Part of a small language model's weights.
Architecture: LayerNorm before each block, learned positions, biases, tied embeddings.
Each number is 128 + 32 x the weight over its row's rms, rounded and kept within 0 to 255. Layers, rows and columns count from 0. Numbers have three digits each. The size before them is the row's rms in percent of the matrix's.

# layer 6 attention value, 192x192, rms 0.0757, rows 2-42, columns 0-95
113:159127187149106111185094111068054153158153092111055122092138138098100122131158127087155142138170133143158140104194102106164148202113197111124157113083144057142162123147153027171118131135146103178105112147143141138117143019110142105165142161104141137168107109033115169125141100130174117170
097:129122064087082167156124093133148167138096105097105081117090081098142143097128098027162130098130135157129148116146198107124056138152121138099132061131165166130102138132183152144117137126197148139096150148133125094144120109130153124126199107090099078168105118136084223127161144117159115160
100:133111180149138097098165103149155131112061160191092137175125153101190144105143126196073137130109194133159092130116115149126130166177071088140122129135160171120151149114157175130185128156142135156149116105149129141129063155125142111165115090184101130112044121127204068144119192125160144137
115:161078174153173116130130124163108143090115156095105170166117075090169063131115094174010114105113169128138110103106096132063181173084121112131168112104125119083120132139126228119121146148128163210163140111129133148127123133096127130094049098127155153130096140144151098205108113149092085128
089:151118113158092117091172177085153135160107183166149124144117129116107164097138180116189116110157073098112184186153149094153079082147112153174137154150138151152063105137110020134128108087154136131088116152141104099129110146095131086170171157130130138154132140091131124082157139182156168169
112:095128118112090110069135152120147132135159140121167139123161143130135098130098185123073150129129137114127139127071083131157118133228089129200124178152115156182114139120013123127145115095114129101123112146115102134168065157108121173103114174138112155161095124105157092097153173097124125125
090:091141116116120125094103101115101148122109105121092114117195183158075128133122144126188162119113133116109096103087118144198077127107100164171110204136125172148171160138125054132109127166182126097116126133107114148126146160141128190167181072147113063167076128125140110106146187079138155142
092:185107134119088116069169116049128146115133176187126108143074146080106171185183134130107146114155122137075172167162142108134062090127103148121130125129160143135166125125160108173170124119198096134102094134168146087151072150126139061175145149120116115113099114084120131115152144118117168173
122:149106113169110121091119150074146082092154168207162164170096101115145171163115166199085082111186120112104139218147157127098140167119111143144126108146108161141078113152128174134162123103100161130117104105122137098149150176118119096063111097121125179088164198160123097152131125115091135152
101:081137179105188128162111118164067138127104106105143123111114173121142103148102116181047127100069143139133121085109068122133136205079185125078129105088109102097192137100092175133089137178106087156176136138128111163153102089169145098146135144133150130102163090176142172133101178110100126120
115:174128166070155133094123145134087143102102152140081095111072113103158111125163077137049132148122162144142169129117121100113103121061118101085120102095150164021191153116207193143132117138137106173116110145183146134139045092148127041152120131146147118099098121130134148138119125105127117142
129:129133169129070111116116130059064146142178118119060132123184176137080116144144128059178147105167142116126121115171110167184130144127140120149144162141136125156158120134143000168129128147157133129127123120136139152111145106143144169178143163166118123134079141038102109115134097106133123137
110:093155096126160151140156125165147088114119082174137086108129230125134170137097138115175118166051122100090089133126170162130112145118131122139084157130127187118071111146155130095149128179150153147145134112146153143123146158114133070148222025103109063120133136155182119126138174123130136131
088:177105087195094160136170054082208146142177193120096174143101112123129156106135138074123133085176119079113119138172179083161110102173118151144143151164135120115086129184130091123134124129158145110083140153132155125071111140117133095140113180074083108125153111088091118112141057199150137178
096:158089093142110151129133127069117191122159185136115159139056092071107087107138109056138107099174082135113164188152187090112100222141142130133155110164171146105104130152142104128098135093172162230139127156126129102140124115130112127141156165052122188147126146083073128123132075174112124182
103:146136158060090137140120145072050123156151099092066096123102133128081149128132100026149163114136126192134128122159113157135082093063125125125139107089150113121233127114180119168098110138189123170103131125171152110150099092168140138181202157133110109161097112041093161137145123137187128176
109:160121090150112152136087098072161133073161160171140130139130083140127182124167123111090134104193142126122137090160181151123148172145078137141119152178129173161169141122156168165170123116106117073100116095121175104129155135122105135127080092198108117122164175177096146105125089073154143141
107:133114108135127121078131134091093116128141126174136157111172146175145125128115141154125107125124153106153111202116142124141136125116150157143151144164093185095044108148127183129124132103104171142160128119114103156130203172125099188106114081188135146099136213150103021157128085078057079121
119:133108126101132126118030102118081160110107122093091109135120067166071131173157088157108173076136154202156149091085129129110089174095087175098144090107104136136251161095127208151101138151142093093133125139098131116156136103160115172172120116212121128163134105174061138121090135046130126123
107:179135116187084125117194089105166127116140140152071091118139171116138171083164151097191154138133120101137118162176177089170093115163125120162131148144154123133032119172157003120171134125188170143105120151116131093085180138077135129137155100079117114171118125041138136118156150177182132180
096:101137111118111151203049113120145137140208106097104130112113130131095108142112156072121138131154104115114079104155120145118135078198130096154140202140114108182152121129070123122153120188076083114107145129105179174140124088136131165139152148137091129103156135115137122169132125150147147134
113:135144092149141139182097122122130124168148150127151158113061115114113130081156169110165095159168056110133116155166182077110162135208189111138116149162142104160113131131108051112117128119058083090132130140116135123097183112130137113127118183057114158114197168099123145107129107185125174112
095:128127183127108110124129133166106120138159206054087130125101223130163062089086135070177153149092082103139064104131111214182126082179130076161117201110126102139098122132088107101139109127112134161146142130149151175108073157131155140165159191123109127088097110075175128150129156155149143124
100:094130089075160116102117177169129129118088084140196153139154082159129136105089132145178127151089121137128186100056121135124108104099116155117099101106114144121124147138132100131107109125137138046102144114090105143130162150127132132041186091142147133141133135171123140082119143096119152059
103:130100142130140106125125091146117166148117111121136108159086105096093126177186133156093130105124088189111137144133130104103117182097186157092152068050153118095181114126143140154069181165175095154160101166147117129159112071127154077128097170059151155157118083102125191123128124156097124135
091:137111124160092117132060104126132118148147132131080150124166116190095150137144161134126144081159124135172055160118119131156143146202100143159159164161092127190101130135058088115135129117055084090122131154086121147095211156112113189166123090204106141130184165118120077169130156094144136121
107:167077187195105117124151079099129141095122165154081151141107188093156091158133120123076126098181128101130100134185125143155117148121136102136180125115112094091083114145132110147159143137133143201157110129148160151102084125117136115186074125163110123096073126061145093171133110142111122172
102:132098152181151101107111132173185147138053167110126199169165121137146126056124141159146156112106151105148081080094103105090123070150065109196122138138105147125157150093096182078137135134122137125137151083120138172132126128126114175181108108206129110083091155207147061142087129147159181151
100:157148138127158130132083200082055132154136128132137146129131075123107149161126152119129116143180072111077178203138143101091140067127161114131115106087150085150164113146131065118111131122097096117077120140125139104155132104086147055095141179106172182151172150080138179126120146162142162158
115:141123179076126120103150126126085148095102141117071108107138170113135115097129054102109165149066149144125103070130090168118109103058112106143116158099141129103188127110217140142144106151202139225145128093184135157128080104142142133205167127178149074121036104100146097153112120108127104119
103:162174115111129135154115116135148117107102104087121123136131066152066138120164114087130113159196147081143090132122178091120140187113098103099101075146150133142222142192154148114153119186161104139146164132096127148134179155078121152151194165168122116096102158147100132122138111093098069123
100:109098142155121110154125130113123147095190101141150163108125104131114170201187116075090108116169128144088162076134165161131185135137078144083167140134121128144176164212134114133132120119141074078160159098121134105134113139145126175114023087148065124127096152102126091144106094101168088117
115:075147141132130163083129113127119101157152113171153076138156124130155103123080190206135104171208179144111106208185106097176132183118145140159122126149148129114127167120110140077165131137082187119118089153091096123118158102137131109139101156147110139081192099141123061116116121137131133122
124:057188045104118139119164131161142124136126169153162085147132171067129104147145132097113063146177143132125142145158110084106095139117121099215121123142147149091094150110115150072105136186114155210154148114108124123153120143132150090171144123108048156162133088177137131090130159144117115155
107:138063142107108123154116120124149173163165114130102085187068077130136110095157145157180128068087163111125137119105164138163113130137131123174128095122118213109126113110181180157182133080162134148112091143126103115138094079074130168124087093099132128093146145142157136109127050132156143190
106:121199162105173125141055113148093187204139182089096149106175106122110108115109097053138161150085134129169114130137099140174131051082147133118091127125135178117098117148124119149081116102148098099149127139096103142058183202070111173161133147057150146151133075119082100134145142117111076142
116:112124141145123099147155117086138150166188157144173115167116172116119167157149150135126114131160099095136115135157166110115150104156038132103133161157138083110190135104086147108125118160138158176133159132160119087152179170071128202141100136137080147176148168099123108150099126147096130060
105:116038161143102150118060112114060102159141082139075121163124137145128146195179094119154122094186115131101141114137156142097158201119096141095197172101125117136135112149120120157158127181072122105126135137127190126161078130218126084161130119186095101138115148124102121162117120070161126149
113:100118131155078151099081096108053094131113085191132045161139133154091113152237164155180091160162110056133101160184131146143129189146097102132146119099124118138145102134091092141154121197110208153121128128162175135128148123116119205149136134147135115121056176103093106117105127162168110150
112:117119165123100151132095141119091106091149142153063088167138082151131147150198146083181081185128143128138150101134147173152120206113157102130173130117128115112058112157114051166221120208094178111129088154110182132092158064156122144173154152156163109105140174132091126117137121108187125127
124:075093104112097123150076141114135078111184083119120098144117158127134053165085151159106118111192137184152127155111115126091138160122075119171108105110077196131134100127115153106095123132144164135150090144110154125147080096180153100181137121173070127101150149176141092115115120091128115135
# layer 6 attention output (transposed), 192x192, rms 0.0746, rows 2-41, columns 0-95
116:077127085106157137113161125192126163095111204128155131104131108086205097147095186197144130143033144125140169139126153115129052126122153160147106172105137112144094115158077177141200148128102102151140161123086153121081132186141095166155117149170147117107092155187110066094103206135078090138
091:167105152152140129122136148105126167150148134106177188152130146160145113143135136187105094121132135141195097090106112165134136132090130145135132113098135106125102108082140137145142222161124068164135099126150154150112076123118048115135125152134123076175150108132170124129061121113138096091
100:102135107116109159170170152103147111139091135072171096155159065140061147105079104089130160160173146141084127142167083116131117094136103133116152153154201096132129127087134104087113159111171065135146117143111105048130147123183095101123140128111172125113166141154111211140114109083131121114
113:141144058107164074148106142182152100126082115110136097153209154116094132104084157056187116156153118112147162146173113074135079118121157154183147146162159154155126105085094044132114134120079106107124117084139143081145134117159178157145184176127100092115160123080088170113168148112113103138
089:127084170149113167130139144135069112158133141123190169109098148087159136138122099150099124065130145178116095112145155187129209130094099026062107084141138129117180172143163177130198089106143118109086115176120156103113129125127107130065118104124137117143134144191105142158123152100155168153
115:126115106162155136168195115100089110159128088131148118135092070120046136085135114090143102127122124136096093165105078126154128141107071116116090092156170117077135177120148178114101133153128159131160121118140079119129169132103111094155058102097144121125133169149054076156078154115162162145
086:145155134088158127159164207078102169144153130137158122134129094111143110166101140149103099124117169131100150122072134139124175107168103023095177083186087069110102162150134187112135049160143146131155162123131142119130160128136157087141077131102144155122116130148174097142140087098133131140
088:088143171125114199190128150144108131155131148087171149153173151112157113141089107181121101101119164182143096095140145145133153120089133045087130132165107117146127162133135144106177072120115092105127142141126152095070110137152125131115124098155160083158138142202133115150109153098141113107
117:129128158145156150176090058151129129127111109057108104133114197135097123078101058049150179136165124181119090087195160147141142125060129134086116125156122142124166133085134126085179075091124086093111096148168114123099081106111111160105136118122112119144156092109084157157153124116143171136
100:134123095100126062128093125120168097136122148152106112113163103151160122136145144131153087161090143093195177206140123082130123083158145116141140114139111143165143096130088087131104119165106157115127164106111118101118127142109158145162103166142113148150082109028156079088134136155123085077
115:087113097119064145129109069160187111136115158093164155183182127131096095126102132134148134135146131133145129143138099115096090105157178185138109150139147113204118102091072031108118213127120078134166136103124151089085146134165174132127158161148135099151143092145153131143132153130103101060
123:115163106099164141163199156145092174116128118147157104142102127111116106137082186131101135109060087111096123097060180116106092135149131148123166143140132106082037159178125201095151134150131167180176188138117129130102155149103081117117091090119151136082113176245086089162108158094106148168
107:165128140091125118127128185122098133123124165126153122090100086163118153133130124190118158108203141161188154110141195216128192074118106072098141077149104090096186123141147148158102125149154096111122136157142068136105102097123151094114134148098112127113127087113164162116154046106160151131
091:125120117089170170128133212137099146134109128108183131161131162121136139190103141164108082128104130198154106097123167188116175128112155073072127133110135102090061138106162160130166109130145074123130128100135112142163054105168116150087138118110151099165135105212153145144099135067136104138
094:153091109132188094132127125175112135177116114057154168141124171124194106122127147165095094128071136171194107097153164145123128123037183120100100116100100146125069129081121162133214144123062068125076108104158148111094058095125142156083114181143117065189120114174113135141107185114149147147
099:064116124135099114162174096141134163139163158153128181155135119109180085121120173204156106093081110108131137121100157107101097137140160134158150115148076093168021138144109105120152201145103105131123164136114196127074173166121095113175115151176161124126136158209161081119130146144112112078
104:097164155137137145151142109120193155116116094077128117196137147171120096142119101121122153193117163163089073097114081119153114126095154181087142178091136109102030127075143135071165125092152110100180134127154104183124115109159100143117146119126165153135144096156116143143122101135098124109
107:162163102094157087154095130126144160130117059094081094146120161140074146169108101058117156121154108144109116083088175111086149128076152145088145090176084179109146130108113144098122083168148154136159116124176112149092082083096172114115133112075129160130115101117107143180129137134154211153
107:119133156104118121174140145097187148145141121117133141172193136103171095155124130129130086145103191099092131110084092064124119104124146075146183143183116109168074126123101117097167071154098156108141120095145168127118145133160157108163110131140151161140110120070175089145139137142124101088
105:124124125101160187130151211137078164141121173117192121107102117123115137165072144170093164081148133195108113078142170205133169120087097081079135136131146093104150154135163218150179118102156084134094128155131126126140095130165097124091147111115145109105133130215130141145095124077145150177
093:094121098162112148118167097141105102118151132159107140125080074128112154077160148149164141177137120118112165134099137164113103128142116160140093156092110089056017098192155129111114144136120127114130102121111117181117140136123111124131088134119158162115144112178100120111128099119147125168
113:089107136161155146067123087143140118109145132129084147085049127112210147120178115143098125155087160125140120152131149149115139124091140130108060172065113146111093098154139167129168082071126130134088118127135142173148065145103125171073107142157113120147101109164140125094103122159120148192
092:100110083136121147118180132134084096125146112209171099133111064085078170076104140117138142122147089122109174165139169156084115135176093127135114126141159093064149143168139117143068170113150136148100124122095105089185166125151130092088132137111125108045167149197092168146169094077176136176
100:193150149162112086085116120113132144120156119167101167070110144131154087104201120110119133091146125095134104153103105168131182158165099121160130072154134114143193092117132166142106133136160173133164117139181145161162153124069118116143115121080067125117113125020217108142141077179102119070
098:128121142121144153144122155165134142132095169115144135112189152100192110136122135160121069112105178119175138122153122117131122100119130056140135146157119141169141124125097127163174037122085112137119129097128147106105106162134140151146136134154106083133107143123162102119112173132114088119
086:089135121112151138139157145098128136142144107119097101130101083103101140140121099104142172184126166126012166094076136094116137112107107090106139153155113112076099103154142183109157067153147150120136110139102149146161126131159133103143096127100171209113114141128116139151128116118151162180
109:096141083083152160189124180155098111132085136097191080177173126118068181135037146118142137129108122169123149123143189131109089104120141110099140170155158142084114152135123116111149118137127082128112162136090088062097100113159142131090162123129169107110146113219069166174138159037147118161
096:129144126136071106145172170099137087098135076137137118132131066112122181129132100082114120171159134126067152164150048109100146141187127118127152134145157132132062123146155078079102130101180140107122104130114176117147174110158131084084133130074177181123153128111122218106173078117119129122
096:090090147171102131103114045181124105117139182138109157079075150069196097058188127146158150110104140146143132132156094150148131122092099127142064146130075132167166113167114131146196086077096134089082118155153181163086143176126131183135123118172082129128134152133131088087153164177120119117
112:095172104105059126151171167167116114140120126159182134154151096118088104152094169162130121105161101110152149138137156112105112113174162150144172125150147114146094152150113069101065203150136116139152176123084152077091212125150144073109152143122162133098163157158115165131157117113126124107
094:108138133115109155176110149116190094110133148133104093132119098073184112139114102168108126147185152122110135104102156124104109142157178101163142120168163098107115123129117109168065117096140117108119107086118055104151140097129156110115110115163127113158223150117165143108140169150111110123
098:132134192131135155131124180139090146100108158133116135146195150130144114065095114112127162121168121078067135119175157083188149120120137036106109116148198132117099138161149063124109149100078112118165086130138129123145090117094145145123148121091122078103157133077168109141133158101122189102
118:103127163120143077093090149127098113185156134124119097168073097110114179183054083122116103150114121151099151090124082089148130157161131104071161082136090103171086110155084125092129096106129063089118157161185124142109102151106144137136155179159144136125120125158120182114146117149147095126
136:111157174135108068156165077144104106065149134169121116122104090132146152135130089161154106078100119162117101074143105146117114131153202113091147118125162147197039145141119165133114157112178070019090130109142092161146147137095107142088108155181155115089086120108105185179164115173177092141
114:090118151152157112195126158109120081183093106077147160141139144107139091120171064187135160157091145136082102167142141107107164126163052108116175088122069020094118067135114162112109136108108198137160107125131172160177062167131132150156144125111090146103128104163098137089107147136073164098
117:128122100117127187135136126157166212070154144111112117121131141150176110091156164064174080053153107121160116116088137166125092133082130150187083163159118184067100133116139171073115134138109157224184141118101122106111157116181117120137112074066161119134156162175134130146099166110175119126
125:088153193155109124142097180116137117104109109176105098148163141158108172053156099133113144168204140068157146068116160130191142149054170102139072112124173161073082137134127085162089138142163081109112115129067067143124107090079131064096200024111162161150112160137116116164094131124169164162
107:155140155100157180158138146123183095150075138088152115123149124097086159182090138148156160177075100098105152107146132142184082122104142109116122112101115172090131129142150059153168156163081149107082159128123136117112094121082180153103130150111132081119107101063145136144122149071132178070
116:177194136136126147121107157066227063167094112088166121123141162071140132154093108174105148165108111110150128107089122133134068128069137135122127070132108140085121125111117131200132144113165130099077163112073074159105116135073203137104125104167166115116145136104131160122119158107139140116
107:147151132106168143079174118103189120119083178090175134116084119099149131146092094142091138118063063118110146134082139137116035126133167184117160095115143102155046129140102104158131137119116117098131130126137097154128111175100194167117135147153161137100123117147126163099129150113121115106
# layer 6 attention query, 192x192, rms 0.112, rows 32-63, columns 0-95
111:147121175127139146137171124179036110119216186128141179120151107125124165116048142148117094122124175130108105075105145133151069153135134136163136151126153141086065116129137080120129143149101118148092155118068110138171109165105088127119078148122111138144191146146133173173116108102131119167
132:183065134161141131125124124135114148144113201146152179112137105134161107043109155131154148090103153062133118067116093176106140125153139095167159166119129082154122104174100065197168111125125157132129124124146147146142095148130091099122061138147151132105137148072116134145140115124192103120
155:076165108128096103129159102129223071098126101110159137101146190125099157130111133097124119147117143196142094129141094128081103038026167145175114125157132135199086124135127105127102141120168105096059117085090068094099193107130134152109209116047108152078132125152133106131115189143040127084
142:132148121127135136032123101079131113155075175119155114061102103142109068113151172174076172155152126145132136127113144124144094133126160141122144127105065087072160126087134192099118150123177177170135115147149192138166146131127122178146076199121166161105085106158141178124100157107114152124
164:115124135132170162147128146085185113119153109154173129101141163113121091139127164120098117147130147159088130130148169176034179107021167105164113156126121079088176121077135157186116119126092128145144094085097171173152173134136154179096144160151122075101094126103135127146154070129151113128
128:181153089122128114059136109131105146198107144103120118141098073152140129093110103130122135134130137118180138094096087096165130115178123142062155111161066102160066112164115152103136117115160159134116111152135120078066100137138118122173137132114175174107163143185117159123109122131083113107
125:131123154116085100102101126093175166117104095136141113132151123126128115041000108161099141120142119168157120166081102095127112081125214122143121106134155121176085089099111151130050123076154089136134128123188075118103121133186149132171255108108122103095153069152124155125121122116077126089
136:108152099144114125147133134123138067137061149107121110125173137145070132150164134119179142167134148110123145094177083171112135145143085131086134176115121124143155139104101078192174142155131138087095138104062137118149126137077105138045102130132128115133092143041107104165152194081148126098
146:095098158151080069140124095156174110115141099149100110116129104148143176165153089153092094084143153126136114181125116083090180118139062139144136065160116101170155124110141213033107149152113113142143146127133112138125123090178148075129143079145097144213154151153131120099083112131110169068
153:177121141141133136209089135161039101148145147055082103137158107139130130125169107140189153156161126104131137103155108130145143150178042097125152151153142118133143139121140051144152128189077163175147144134102143113136104146071068136122090176112152117236164140109142100092112132093169138154
154:164119189131143140163053130175136122173205118181170161136106130153171060086123153119079107077188110161144083101144149125086107093054129120164118144165099119117128096089171175107136117067095085178107122145126131124100110111145148111158170159122124164134184104166141124107106141163128060168
127:072096125115091075117114126163175134105132118171095101123094170161115198176177099133107109062088132141127102132143110134082137121112063162085128118136139090161123085079115136103108144132133091131139147110164116115113096135223150052130143094129078151149133124142118118116110155133118131072
148:215079181144136099141059179122088096136176165180089111134113084152122160152146123085091140120145135128116125139131155135145170173183034110155187149132097177150216118163149134085141129112145127156148125149086124143170135082077109153147103127176152169165112155073141146114115100151204115162
137:115091166132115144090161107142183168077093143117091136120119126144139085062097154101142126070159111132108129134160156210104061132072202171146110135087198169126063119128157109184151142064137129112140098102157030134156124120143144092109222066148115109088155105107130161178170120170105141085
135:134127116149086127160101111185155079123124161150121112118135105142154133146150105149159088099111184111151112173182154167105124145117155109125135073217072164146089141107139211068185128126108148131134136140076127126102104110178126179140143100129144107123117185171116150136070127178111137094
149:087131118105125102094124171107118158084128153181123091089093102153126140115074103096106148093072110120119162141111160114149103126198161118092106108120156106189130106184121134139077101058149105089164142123173087104139099128176178028152115130131120117085138174108126161109156112120134123153
144:149137071111117098126168113109092090108149127112099112136178038156114108158148117146196138119193119110127166137157079096142099123231082106104157113132143146150214149171110068100151142239157169145118127147086131100186140115103099156084099146120171172153135140095110103108133139081158148147
131:178143160146131133138117138103121124103124141083135169105213119115128100030013141172108136143121132129157110083106128115153124120156184102154142151119138091171089122133110063201130120111101117118126123095159093167125120164092105136150148160149158066086177105088127119116141120095140143137
133:196149143141163156187150138132085095148171129122129161124144148116132099106207176181141115158148137133102119073180166151132142156133118109188156161121118100093163155136130092148141133205058143196169092117098170158170107095078110147064071115179129108139130126105141089143121111123168102158
152:145157098127135135092228109083111130089195182211168239125091148142119080185109193196147102119116119090123125129184129183123086094176133137145125102122110052160147128139123152114112121097122127105124114109080129135168136100108142176093000127151132122089067138120142158171116110114113143135
137:116090149108130145183149095170131132126165094135136146151156160120110184162165130106174123120062140101100136108133097158119142134047144128173094182093162188132081109127129077142116118128086105087121120083148120110135143111146132122098167066136068124098128116182107112167163071130118133095
142:166148081136140129157147117187062131061088146066107129127148086128102168114079111107207150110120088090126134108128132140153092166204121134048155133134172132143099160159110035147165146187061154126147139123112104148135124155045096146166153184125198090147172165096112130132134135083154131155
142:158147208169110142112076118109141147179112124093139170109089139173145092086149121133107148142122119147158093090112080144140179109137127157169133120099108021108117081053114141205096148067113138190127080103157158134073108105101116168127106129097147141117091113126129116122085088127105126100
124:124095132132090105125115151155164130144198157166051124134094126131182120165141106109074096084136181153141127097077162117157165090120110117173162082155086111118095153138117146081104110116123132174158153085158155082100134153182096140135123083128062160168156152188120134083087119145129155158
155:076148128099119156112111156130149120076163086131098089138149134096148097141136136127073079104191121133097153155133201073102116176058115150152111119155135180066120162127194166063141121129176122119142183114088105127154161125190152058092215069121115141157169141205109133132153177121079139145
161:134080097155128114123220122145179153068097175162080189118120130128143145093130139126099127080043115122133154136136079188102088079136183123123156142146136093208061111132082073168131119144149157065123162101161118107147103096164116088103131064175147109111122141124093141146137152149154146141
133:114074102105142084131119068070128168193167086115119103150088066155142123166094083162092120151070142157141158120103089087093187101130109159034124089100126074148163087083150213133117120134113107066162123134167156123084092153167170091148077160160084136151136086174137114115155069140125134054
144:088089140136117126124096118078132129147174099143106050127089112151159120121129106174086128110093169167122137144087160104091169110157139143150125083102117073125120123090106226075065133137157141120191121128126120128117105129204145086150090092125086156129149128203122122095112042182127150125
140:168156108140148128075150121150120119138066153125184164122137165123131087045138128153184178130142153110159105106112097175152074083137199105167114125129120137127089128162071096193136128139166161156066088178089117124125135162092089138143106097086163144097137118089096134124109155101176099168
150:141153140141137105176180119073140079146106106134171127114155129124109137116118136160129129212126184164146123147139052103041180058150100108127161096132118034184197098090134161169097124153129147140111119124102112103155121098123141149058067128129136132174105070079189111119129106137112111089
136:125116157136116098046154114074176164159111151151148144077143105130133117108149128160097129088096123151140114178111075141120164130139123136111152102105101060189196090127131145108117128092141126098123112129203168155144116112142161164168130185145153150070122058055169127156112182124148089071
155:072180138120117138054206159121162101109173088135142096119168144091127131170097178150144106153204152136113123172120136119151119117129174098199092115153139140099139107143105109096100122129142162222080113136139115083163190086137144177149137133077114143107152117136181169137143107091114121133
# layer 6 attention key, 192x192, rms 0.0952, rows 32-63, columns 0-95
107:133143101127107121182156182105160097107136121159157141116103128114174102147129154118106119122131137122130141135109128115129110134100153061124127152142112111107145170204115112095148013111069083073106106137143169127066162106143100129112167097170116118122132177184072093115134107154137108149
108:140137103119156120166121182125140161125137142143127158150169126079182131132138112063095070136101182129103191111109123147103170145117142045119162124178102136147144128143142137134150000116118106098117147107149178081136126150165150099114122103122127102114123100135154147138141112180141095145
136:114106144152097112141133134199189104119080123171139100168178136078136106106097165169146113107161126141202114158207120147105115126112158124115120110111102154163109048070057116120134109138146159116093094127143101088104085116155179147122196129196162137113127087132095149178163152125118091097
115:099148105192151126035142173143109110154134094125107131121130134144108132120133137147174095141114104126183136135081100139177172121111111105122128096123067091119137122161148144106114059133185166162062181191123133113107148107099092119107081102073142160108105139122129115144136148137160099177
108:144108142145111116088156068102156151135131097099141181149120126139100124139151152151149159114136062139098090124117154109096094157140113216137104140042178126120156086090129113138104255100163073140127134119153110150161126129099120110115130119111084145127129106146136142142125145124093127119
106:100162107118143144159119202145113136113111137163132093129145138069182107096108122111133098149100163137157168146128102122145145102162139032133140112201108135145112163128118141114151011136132192148128123167137155105115134133149150127150103143111185115122111087099135123102146139143179115174
150:112148131167101160133116142140181146078092144099129093177107074109141165086135131136142119118125116182154128126128106121092101127138133167117148120166150101158073118102092075163160183164085174083141068117114114110068106143107128149163200163182176136102186096137160122118170119094122120110
159:125071129123124096141157087131110098112074050131151120132186158088078167152128125079129084143128084113069113149171168153132114150113119144135187134085175153186179115160138112145120146167145099138118159111161119093163137100154192118121146130122094127129071114078149126129125150135094147107
146:105159113113115072191126133095155084162139133120089089112090146165137146112129086169141144129128198204209100179140100082100141098097109079111088094144066166158141103138129163107092117116140142141140107139104105106093079135108156173159145150147145155126122136134144087082090113168084135121
131:155139102097152178200135138129114131162119107093118135090167134074164121134122072112136077136125167105079124105146156106152167149160126056128150163158141131084186160166175142142168050153092098156167141101135177107141070127122099160114110140132084066131126144101149069121136098126114118139
148:150138141138132112121061135123186136143138132150138132142125159149180107109122170172114128121161144145158102128165170131134142144099118141101090122132121158101143129086148097100150179102180113119080127140154114177057122190099059146143162117140118138130143106130122093164106164175090106126
129:105126140139118095144118062147181121140091164091084138153092111168157124116148100168153156122142119189190090201142112134116166088087151165144125071117080160187120119132113177083105190134148141082146082141106080144088094122118155157153143135129157137145158134126125122075067134178058148083
156:158165142106119051102113168114094119149152140161087144097122110202148156133132109111102138101186205104116167137137107121119184131144095022129090164144183167121224164165146125084074075139147145163102151179155101160159127161094123088107093104111102164142142153083147093083104097186109121138
118:109138124161130095137122086183157165058119143114140185164145130162083200113151090118143159086152058168171074112149089164138143113121167194149112119106183164145105130100105092164090188126131103108143124091099104133115131140119103131147114154146135126133159102109080144101112147100154087102
111:102176122086141170203145147160116134155142140141104115106155190081228081128121115131124119105134156138149136135148116107141135072114119068139086109160120151152114143146133148139126039126102135118152110114143128097133112143134192122155134121122142127141133112141153087144128202162093085169
117:130101123106139098079151097129150174088101157154083120141098088138084168131123131098081144126150101162129148165118091145130162140149133189124163116090175146111096164137125151106078255139133158091165154148088093167120159130131131091111119124154148177128111116107086153093141110103153195128
120:127137105136104085131126190153096079100129114125099090100155135083111193130067142097124115145151184101095139134130132120136149165160098046138160144141140137157155119175116124094104062148103143136141171111094126106171147085113118158145117146139125094155128172092176122118125132096131133137
142:175115085145127185182147154120123155107087110117178129164115111048141125093130134088132058152131152118101175071129133138073081165138154102101180158162178093116121146135155082208184094129077125132117133099139187077108119139114108140108175128170113096116123080121145126156185116124136051152
138:154137102116141164121165093048081133132188125078154214098126161122127074177125145130155133104136112071054110093090173112110096155146126121140081133108167159078185135131171129142132114091104084164099127095141164154191173149097058172116076129075059053187090200156157136128159097138114160165
162:130144065152147105100178132110137052134178162145137162095112131122132076159101233110129125124135144161124084093059116153109149133128159122120114054044084121147129141145105115102085152131145143120066139143176156162203159088133127107119092130117118101135089142146185173141161134115151132141
157:090122164107116130148156135103169160113144164153157190175122143130153152145138110113110155096128109140086074104151150153102111121114165181150087117144129153123101103117062119142135119117064044078121050100123141129145109139183180116118166121128104091156136152145134179157125107121129157092
142:140124098106121155137142104164076136131108123106127123104158087080122119119077132073115135101133109128091142109148148126167075165198146117143186171132213132113141178180149125139154126137089114122162182128090169095134123109132033139113101149140099085128121111091093116088161187100154129152
112:161115117155200137158110134119151131165136146136142175156121151086159105083155126159147093152100189137172134083116125134123149106094151075096153135175080106140131125119166112127163000117145136123060136170174163116109086186104085115147124134125129108136135083114161132124154122185177090137
114:133163113091174158180119160138144152132167154155144131122095120102204126119141126179123113121122169101142153176125118117084165116141131064118088112182074109147142115143130158108127012106136130104127111161130110153138118127156160092153149118141155125113159160181142108112125089169096077130
108:117119154122107134133132099155145118117107113096130077115099140175057146152124140153158163127171067127129078170150152139145095106098122202138080140083161156092125112115128128117105255129145117164139129115105074155128144106099113159164137134144099157120159162143106111127085114136100129146
122:084148065103106135154146120163123157111110175122120125153153146089180135136116112109154081118124168143161132101119134160115156130145169078132143076152126134176104123186103161167122028116117126097162100075101120087136113142160184105122135135120138099109126120119119178100138101128105105114
163:132129137133082105107127079072128129145092111142132137146083162147119178092182085146098113154074138166153120154092090091112135133167093157114168101151090075148078131116115134131136224109110124129125123114168119166088073124121171097101102127126133121150098111117142132065084098128149208124
150:149149119131109077122138113094126174128125180098089194135058113156131147106176100186142157146112140141185121145046073069130138098125106139133082123180102128134111121150125143120113129098074142139142087166159078155120124143098126097142098105136173153170157169164136108080109111153122138117
104:125125106152135126142122193125146147128136156135134131147163128076195126121125160083117087136097154098136169085115103125122151126104134048123143148154097125142125112141119115141149000125132164099122146119139154071139153123148135131120140122132155116103130113122129140164165143155127086125
134:142107069167090081152158118068159096155099079113122137123157152108107103115120135137134075147096163169134151099119122090083142142170120078105169144136092108179138091122120129167122131136147130170107106101165137125147084131103189141114118169153140103107066124104146126123153095102122154132
146:116116126184151075079091125119158128109126130138107133152131107151114126128099146068120135151152151126157146120138063154084195120141138117123152097123058140210130109093128120125103176111190143111098151171145136097096133104120188110116077113094141135122065054102198175130156118137147139105
155:116147109144151122143142213109174086086166112148149143117149094126089099129079183116160162157188115125115106125104098093083133119123124113150121129121079140159136073110098080073090147141174144129131107141082152099172194081144133144127153130129181133113113166144157138209164125073111118145